Each number is 200 + 30 x the weight over its row's rms, rounded and kept within 0 to 999. Layers, rows and columns count from 0. The size before them is the row's rms in percent of the matrix's.

# k: layer 3 attention key, 192x192, rms 0.0617, rows 64-95, columns 144-191
# q: layer 3 attention query, 192x192, rms 0.0617, rows 65-95, columns 144-191
# v: layer 3 attention value, 192x192, rms 0.0712, rows 64, columns 144-191
k64,095,227,235,198,207,236,179,171,192,224,265,178,218,230,175,195,214,135,253,203,192,261,226,167,196,209,182,171,130,211,210,173,162,254,213,232,220,207,165,220,143,178,174,189,214,200,208,245,180
q65,119,228,205,214,216,248,217,196,192,197,151,126,172,246,200,128,228,189,242,124,199,211,181,193,102,161,250,196,161,214,206,179,229,216,236,187,148,175,185,162,139,189,239,231,239,186,223,229,228
k65,101,204,192,146,147,174,203,187,198,233,156,164,156,170,159,232,201,161,200,168,181,182,222,180,172,244,162,162,213,214,193,168,211,248,202,205,215,222,201,205,195,160,186,231,160,191,158,208,210
q66,121,210,206,174,210,173,206,226,216,193,242,254,217,173,195,234,156,260,145,179,244,166,187,223,224,174,186,233,196,204,157,264,176,186,188,202,242,217,174,190,195,195,194,214,191,164,160,181,204
k66,109,169,173,169,171,180,186,214,195,167,147,232,241,162,173,182,189,187,222,205,200,198,214,188,189,269,204,197,150,224,243,170,259,205,175,237,228,175,172,297,217,202,222,191,188,160,223,246,191
q67,122,191,187,206,206,212,214,220,169,199,177,197,199,171,137,195,162,194,145,128,186,205,195,170,183,156,275,156,180,238,188,163,216,244,246,259,168,159,150,238,185,215,213,240,195,153,187,236,249
k67,114,266,212,167,194,184,191,234,198,207,188,141,157,182,175,201,243,181,211,188,176,212,259,196,190,217,122,128,161,201,255,187,253,203,177,177,158,139,231,196,182,181,213,222,179,220,203,207,220
q68,133,178,258,156,242,205,183,179,163,245,194,212,210,222,229,200,224,192,265,269,217,234,206,188,228,253,184,157,208,191,191,226,217,207,144,181,212,195,221,194,222,228,173,171,210,163,170,199,153
k68,120,169,189,260,209,190,202,203,164,182,234,229,217,169,185,214,182,214,187,207,228,192,150,220,246,211,240,289,218,178,218,262,163,153,231,215,196,227,205,187,232,218,217,220,264,186,193,178,171
q69,146,197,145,250,159,204,212,186,223,170,174,144,209,201,149,266,204,210,204,225,169,152,192,256,143,215,168,245,211,227,183,208,204,212,225,221,216,203,239,225,173,184,206,194,186,230,213,193,239
k69,130,219,266,213,241,222,198,183,208,218,225,220,219,233,165,192,201,221,229,238,195,224,195,235,199,201,139,134,159,244,226,201,193,248,190,213,188,136,197,227,180,200,178,163,188,206,190,227,174
q70,131,196,152,219,138,189,207,209,190,170,191,242,205,176,236,244,188,180,147,237,180,179,173,215,241,208,166,249,221,184,231,204,148,185,207,207,215,242,179,251,235,170,185,170,171,250,173,160,214
k70,110,170,193,210,258,240,213,189,216,203,259,220,226,230,204,174,154,196,242,215,200,250,142,212,234,169,223,196,185,214,176,175,216,233,220,214,225,247,162,190,215,218,203,184,216,230,225,184,172
q71,119,208,204,223,181,189,194,198,183,197,264,259,212,177,260,253,214,180,175,264,174,180,188,207,278,227,140,227,246,159,180,239,151,169,165,188,229,230,208,193,191,203,197,186,195,230,164,139,168
k71,104,170,189,205,209,234,201,192,191,180,218,219,240,230,264,168,180,187,212,207,229,237,173,190,210,180,280,288,213,176,156,204,175,185,192,235,243,221,174,173,216,212,179,143,224,184,235,202,183
q72,129,213,144,230,174,196,223,223,179,177,190,174,181,166,139,193,169,189,140,126,191,193,191,179,176,159,263,189,182,231,188,164,211,238,245,253,171,176,151,242,185,189,213,240,181,180,215,225,245
k72,115,249,233,146,216,201,196,218,217,214,205,151,156,184,166,181,230,176,200,183,148,187,243,202,177,201,130,99,161,208,232,177,242,219,173,186,171,166,215,228,189,178,213,223,171,221,204,229,215
q73,120,161,188,213,190,211,208,213,144,211,169,243,220,171,204,239,188,188,203,269,180,206,179,193,228,231,169,206,258,224,169,233,173,195,193,211,240,224,202,243,203,204,196,151,184,190,127,167,189
k73,114,205,199,260,281,225,169,212,186,187,305,194,206,205,165,169,205,152,239,211,194,217,148,230,261,186,188,226,141,198,274,226,189,196,195,198,165,210,166,210,212,220,201,206,253,240,213,175,152
q74,118,202,197,218,216,203,208,200,222,203,203,159,197,186,166,165,162,179,165,142,223,192,225,205,163,156,267,168,157,202,170,180,230,231,239,253,183,142,156,174,173,224,218,258,204,152,227,250,245
k74,109,234,214,169,180,168,199,219,203,209,187,163,172,180,168,203,228,193,199,199,165,193,240,183,170,226,140,137,193,209,239,172,246,227,181,187,161,145,210,215,180,174,213,223,172,209,220,234,240
q75,112,207,140,228,163,208,182,205,155,184,178,188,199,217,117,252,192,209,177,207,192,168,201,217,155,179,215,169,204,218,181,169,224,235,225,214,223,165,187,223,188,180,215,219,176,166,224,228,214
k75,103,223,243,186,194,179,187,200,220,193,214,185,196,203,195,202,215,209,215,208,180,219,275,223,181,221,135,127,125,229,254,172,233,219,169,176,168,143,235,241,194,212,193,218,186,238,224,238,180
q76,118,215,168,216,206,243,211,195,191,196,141,127,187,239,159,171,203,191,220,147,181,198,164,217,106,203,220,182,155,221,213,156,239,244,249,225,144,189,204,225,157,167,222,223,206,204,215,233,245
k76,102,214,225,206,192,173,196,207,212,229,213,177,179,196,134,224,207,186,223,191,162,200,226,194,164,215,116,104,174,223,223,198,243,255,210,198,203,197,219,213,171,179,220,234,184,218,165,219,174
q77,111,181,250,128,222,190,190,190,224,219,192,215,233,200,216,206,205,250,277,250,241,182,209,210,198,220,160,232,201,180,185,254,209,178,165,173,239,209,248,190,208,224,214,190,231,195,201,182,143
k77,099,165,175,248,203,204,191,171,177,175,195,268,254,207,188,211,168,211,173,215,233,204,138,209,213,225,261,298,231,198,184,257,154,152,229,220,219,227,172,200,234,231,176,163,240,175,201,187,225
q78,101,242,213,240,174,210,207,226,258,211,175,218,180,220,192,164,207,231,151,87,208,175,167,182,167,167,215,194,168,191,205,193,188,203,209,187,193,184,170,153,166,193,242,224,223,206,225,200,195
k78,098,172,175,134,138,188,228,200,217,203,102,215,215,195,210,216,207,199,193,181,173,172,233,140,160,221,212,158,215,236,145,155,244,244,184,212,287,198,183,233,174,181,190,190,148,186,177,222,182
q79,102,223,136,228,166,224,220,210,213,186,153,148,177,192,146,187,195,193,148,138,187,190,168,213,142,213,219,204,164,223,220,137,199,222,259,207,186,206,187,221,199,177,191,227,192,181,191,232,255
k79,091,213,248,173,190,184,212,212,220,228,195,173,180,175,154,217,204,192,225,167,179,215,249,204,191,176,133,79,163,236,186,178,263,255,226,207,214,178,221,239,164,188,213,234,157,238,185,221,162
q80,117,179,165,167,189,181,215,200,203,143,199,276,204,174,200,255,166,214,171,234,204,156,193,232,310,212,189,237,212,185,144,204,193,195,171,213,283,231,213,230,246,193,170,178,158,204,170,176,186
k80,103,205,192,218,252,238,188,236,216,218,201,219,238,183,167,151,186,199,200,224,203,198,137,204,202,227,221,205,168,183,216,185,201,194,205,193,145,189,182,242,205,243,221,189,249,167,282,191,203
q81,107,202,122,225,166,174,162,185,203,165,254,250,173,140,177,242,173,170,142,216,216,158,302,237,264,163,209,194,225,210,150,214,195,204,200,252,249,158,181,187,175,194,193,217,183,165,235,218,213
k81,105,200,200,148,190,195,204,228,223,195,160,169,201,225,267,200,211,170,189,218,193,202,244,196,199,205,189,154,184,206,220,121,184,210,154,215,180,178,202,238,201,220,184,223,128,193,227,242,221
q82,116,222,195,209,188,182,212,188,209,188,227,260,188,191,234,230,240,215,165,238,194,207,163,200,243,224,127,257,211,171,240,214,133,142,160,143,211,240,192,224,234,193,187,163,188,242,175,153,173
k82,110,164,186,206,197,220,216,173,212,183,193,209,213,222,264,215,155,208,200,201,219,201,152,190,232,170,294,284,226,195,146,191,166,197,210,208,239,264,175,169,209,204,183,165,224,195,216,168,185
q83,118,171,239,165,243,189,179,190,168,225,255,228,207,192,205,152,212,191,230,230,244,237,258,191,239,188,226,150,212,177,192,200,208,185,163,174,211,174,202,172,218,221,187,180,218,147,167,251,171
k83,101,197,190,223,182,170,189,198,196,156,178,181,182,151,210,195,194,229,168,227,192,146,248,217,239,214,220,263,216,184,211,238,177,153,191,189,146,215,237,223,258,223,230,218,216,194,191,172,233
q84,157,198,254,169,254,183,204,186,230,213,230,160,212,217,263,135,221,170,244,188,211,247,215,215,202,200,205,212,155,160,261,191,212,193,194,170,157,206,207,183,210,246,215,224,238,222,221,214,192
k84,146,196,182,197,167,200,204,163,190,194,163,199,205,205,238,211,201,220,155,200,214,153,182,183,196,203,256,248,308,186,153,232,147,180,242,206,207,210,213,146,185,199,210,198,187,171,186,174,288
q85,117,157,210,179,181,190,188,192,210,172,192,160,210,209,156,200,208,212,217,240,211,227,275,212,175,171,181,188,192,196,183,208,209,191,198,199,234,145,280,217,199,214,198,176,222,198,240,269,181
k85,110,215,231,238,227,213,184,182,229,196,185,198,197,208,229,213,207,264,168,226,200,162,201,250,201,203,169,196,225,213,226,196,182,162,184,184,151,171,231,192,213,216,179,211,135,180,177,182,245
q86,119,186,199,176,206,175,202,180,219,202,242,172,211,207,250,180,218,171,245,212,197,241,233,241,239,235,195,195,186,166,250,230,206,194,201,192,185,185,232,213,225,216,173,183,205,214,193,209,204
k86,111,195,207,233,216,218,219,169,204,176,214,210,196,209,193,213,158,246,177,214,211,195,151,203,231,171,245,233,312,185,134,224,185,189,260,238,198,231,213,157,243,210,212,202,188,161,208,146,267
q87,119,215,147,254,180,202,212,209,194,166,196,178,184,178,143,199,166,179,129,142,178,186,177,197,172,153,243,194,181,220,189,159,222,226,262,231,180,199,157,232,189,171,192,234,190,202,220,234,273
k87,109,250,234,150,201,197,203,220,207,216,209,158,155,180,183,207,227,194,219,187,171,200,254,211,187,196,121,99,157,218,217,179,245,257,194,183,186,154,212,216,178,191,215,212,157,211,204,219,216
q88,140,218,155,262,152,211,214,204,173,181,201,242,194,184,179,257,176,205,88,170,177,164,166,201,190,173,213,217,238,224,205,174,169,202,217,205,215,219,165,218,211,158,199,195,170,229,187,185,216
k88,129,234,233,153,215,199,188,226,214,202,223,183,184,215,195,162,226,176,243,173,181,241,232,193,175,178,141,122,96,217,224,167,267,247,174,194,207,173,196,228,180,193,160,182,196,235,236,221,162
q89,109,169,220,152,209,172,191,204,237,202,233,236,234,205,238,216,184,242,249,235,256,165,211,228,247,217,155,238,217,181,165,272,183,168,175,185,221,217,213,178,181,208,198,188,224,215,191,167,155
k89,095,183,142,213,188,227,195,196,184,186,203,260,269,215,205,205,164,224,181,226,213,187,142,179,224,230,261,285,253,200,187,230,154,157,208,243,227,246,164,188,244,214,198,180,218,173,199,190,195
q90,110,196,180,191,210,195,204,178,205,215,217,190,215,218,297,200,233,166,231,252,156,204,153,237,227,248,168,258,185,173,255,236,194,193,180,172,201,251,192,216,232,184,189,177,187,275,164,164,184
k90,098,159,202,241,220,218,198,166,197,185,239,224,238,189,186,175,171,192,238,188,233,224,119,216,229,171,251,246,236,202,152,244,175,187,261,223,243,255,162,180,212,200,218,186,250,187,204,159,198
q91,153,209,234,205,240,210,219,195,241,233,159,139,185,225,218,134,229,190,252,145,196,237,163,187,116,200,217,206,140,184,249,200,209,200,223,189,113,197,215,200,186,219,217,212,225,188,211,198,222
k91,145,212,179,207,174,194,212,177,200,220,150,194,180,209,204,242,186,210,173,188,202,170,172,168,197,194,209,223,332,214,151,220,177,201,236,219,245,233,194,145,194,161,199,208,172,174,133,166,239
q92,129,199,237,173,210,191,183,184,219,211,194,205,207,214,238,192,212,228,276,259,231,204,202,217,215,237,145,218,231,183,183,252,189,170,161,162,231,227,253,175,202,197,200,150,231,208,196,183,148
k92,115,150,172,253,211,208,198,173,186,184,203,267,242,206,200,213,166,218,177,219,222,210,136,214,229,200,261,285,232,178,178,214,144,183,233,213,224,239,177,209,224,231,200,195,226,189,175,179,186
q93,123,174,150,196,152,210,210,222,180,173,153,178,215,213,221,237,205,223,231,244,177,202,130,228,156,216,170,281,198,205,238,206,195,193,228,180,233,242,209,242,194,172,216,173,187,284,161,155,185
k93,107,213,209,244,263,231,170,189,180,209,290,213,225,200,128,178,170,167,248,206,184,233,159,222,222,185,204,187,144,214,215,213,207,214,244,191,182,255,147,198,208,199,185,197,249,251,192,179,155
q94,126,188,162,184,198,174,211,201,198,168,210,276,206,141,212,243,168,192,145,213,237,148,213,234,284,186,220,215,224,203,142,206,162,200,169,240,249,197,169,194,199,186,198,223,166,161,178,180,208
k94,120,209,192,168,193,207,196,251,200,202,214,184,224,216,177,172,211,166,216,203,197,205,213,170,188,252,194,192,132,191,217,142,217,202,155,213,179,180,205,237,197,201,200,202,219,177,279,266,195
q95,114,216,154,239,188,200,218,206,222,197,229,171,185,181,172,172,191,149,121,137,185,204,196,200,193,173,218,195,183,216,217,155,202,216,244,223,161,200,154,212,185,175,186,244,189,200,214,214,279
k95,102,226,223,126,178,181,199,227,219,221,192,145,149,190,203,199,181,182,213,190,175,185,253,181,188,171,151,109,205,210,176,138,233,251,173,209,190,157,213,235,158,172,223,206,134,212,188,207,207
v64,076,168,188,127,197,220,181,229,176,197,180,167,195,205,217,203,203,200,247,187,176,195,190,189,183,197,235,214,178,196,199,229,187,201,190,177,273,239,207,208,235,190,213,207,188,186,207,171,203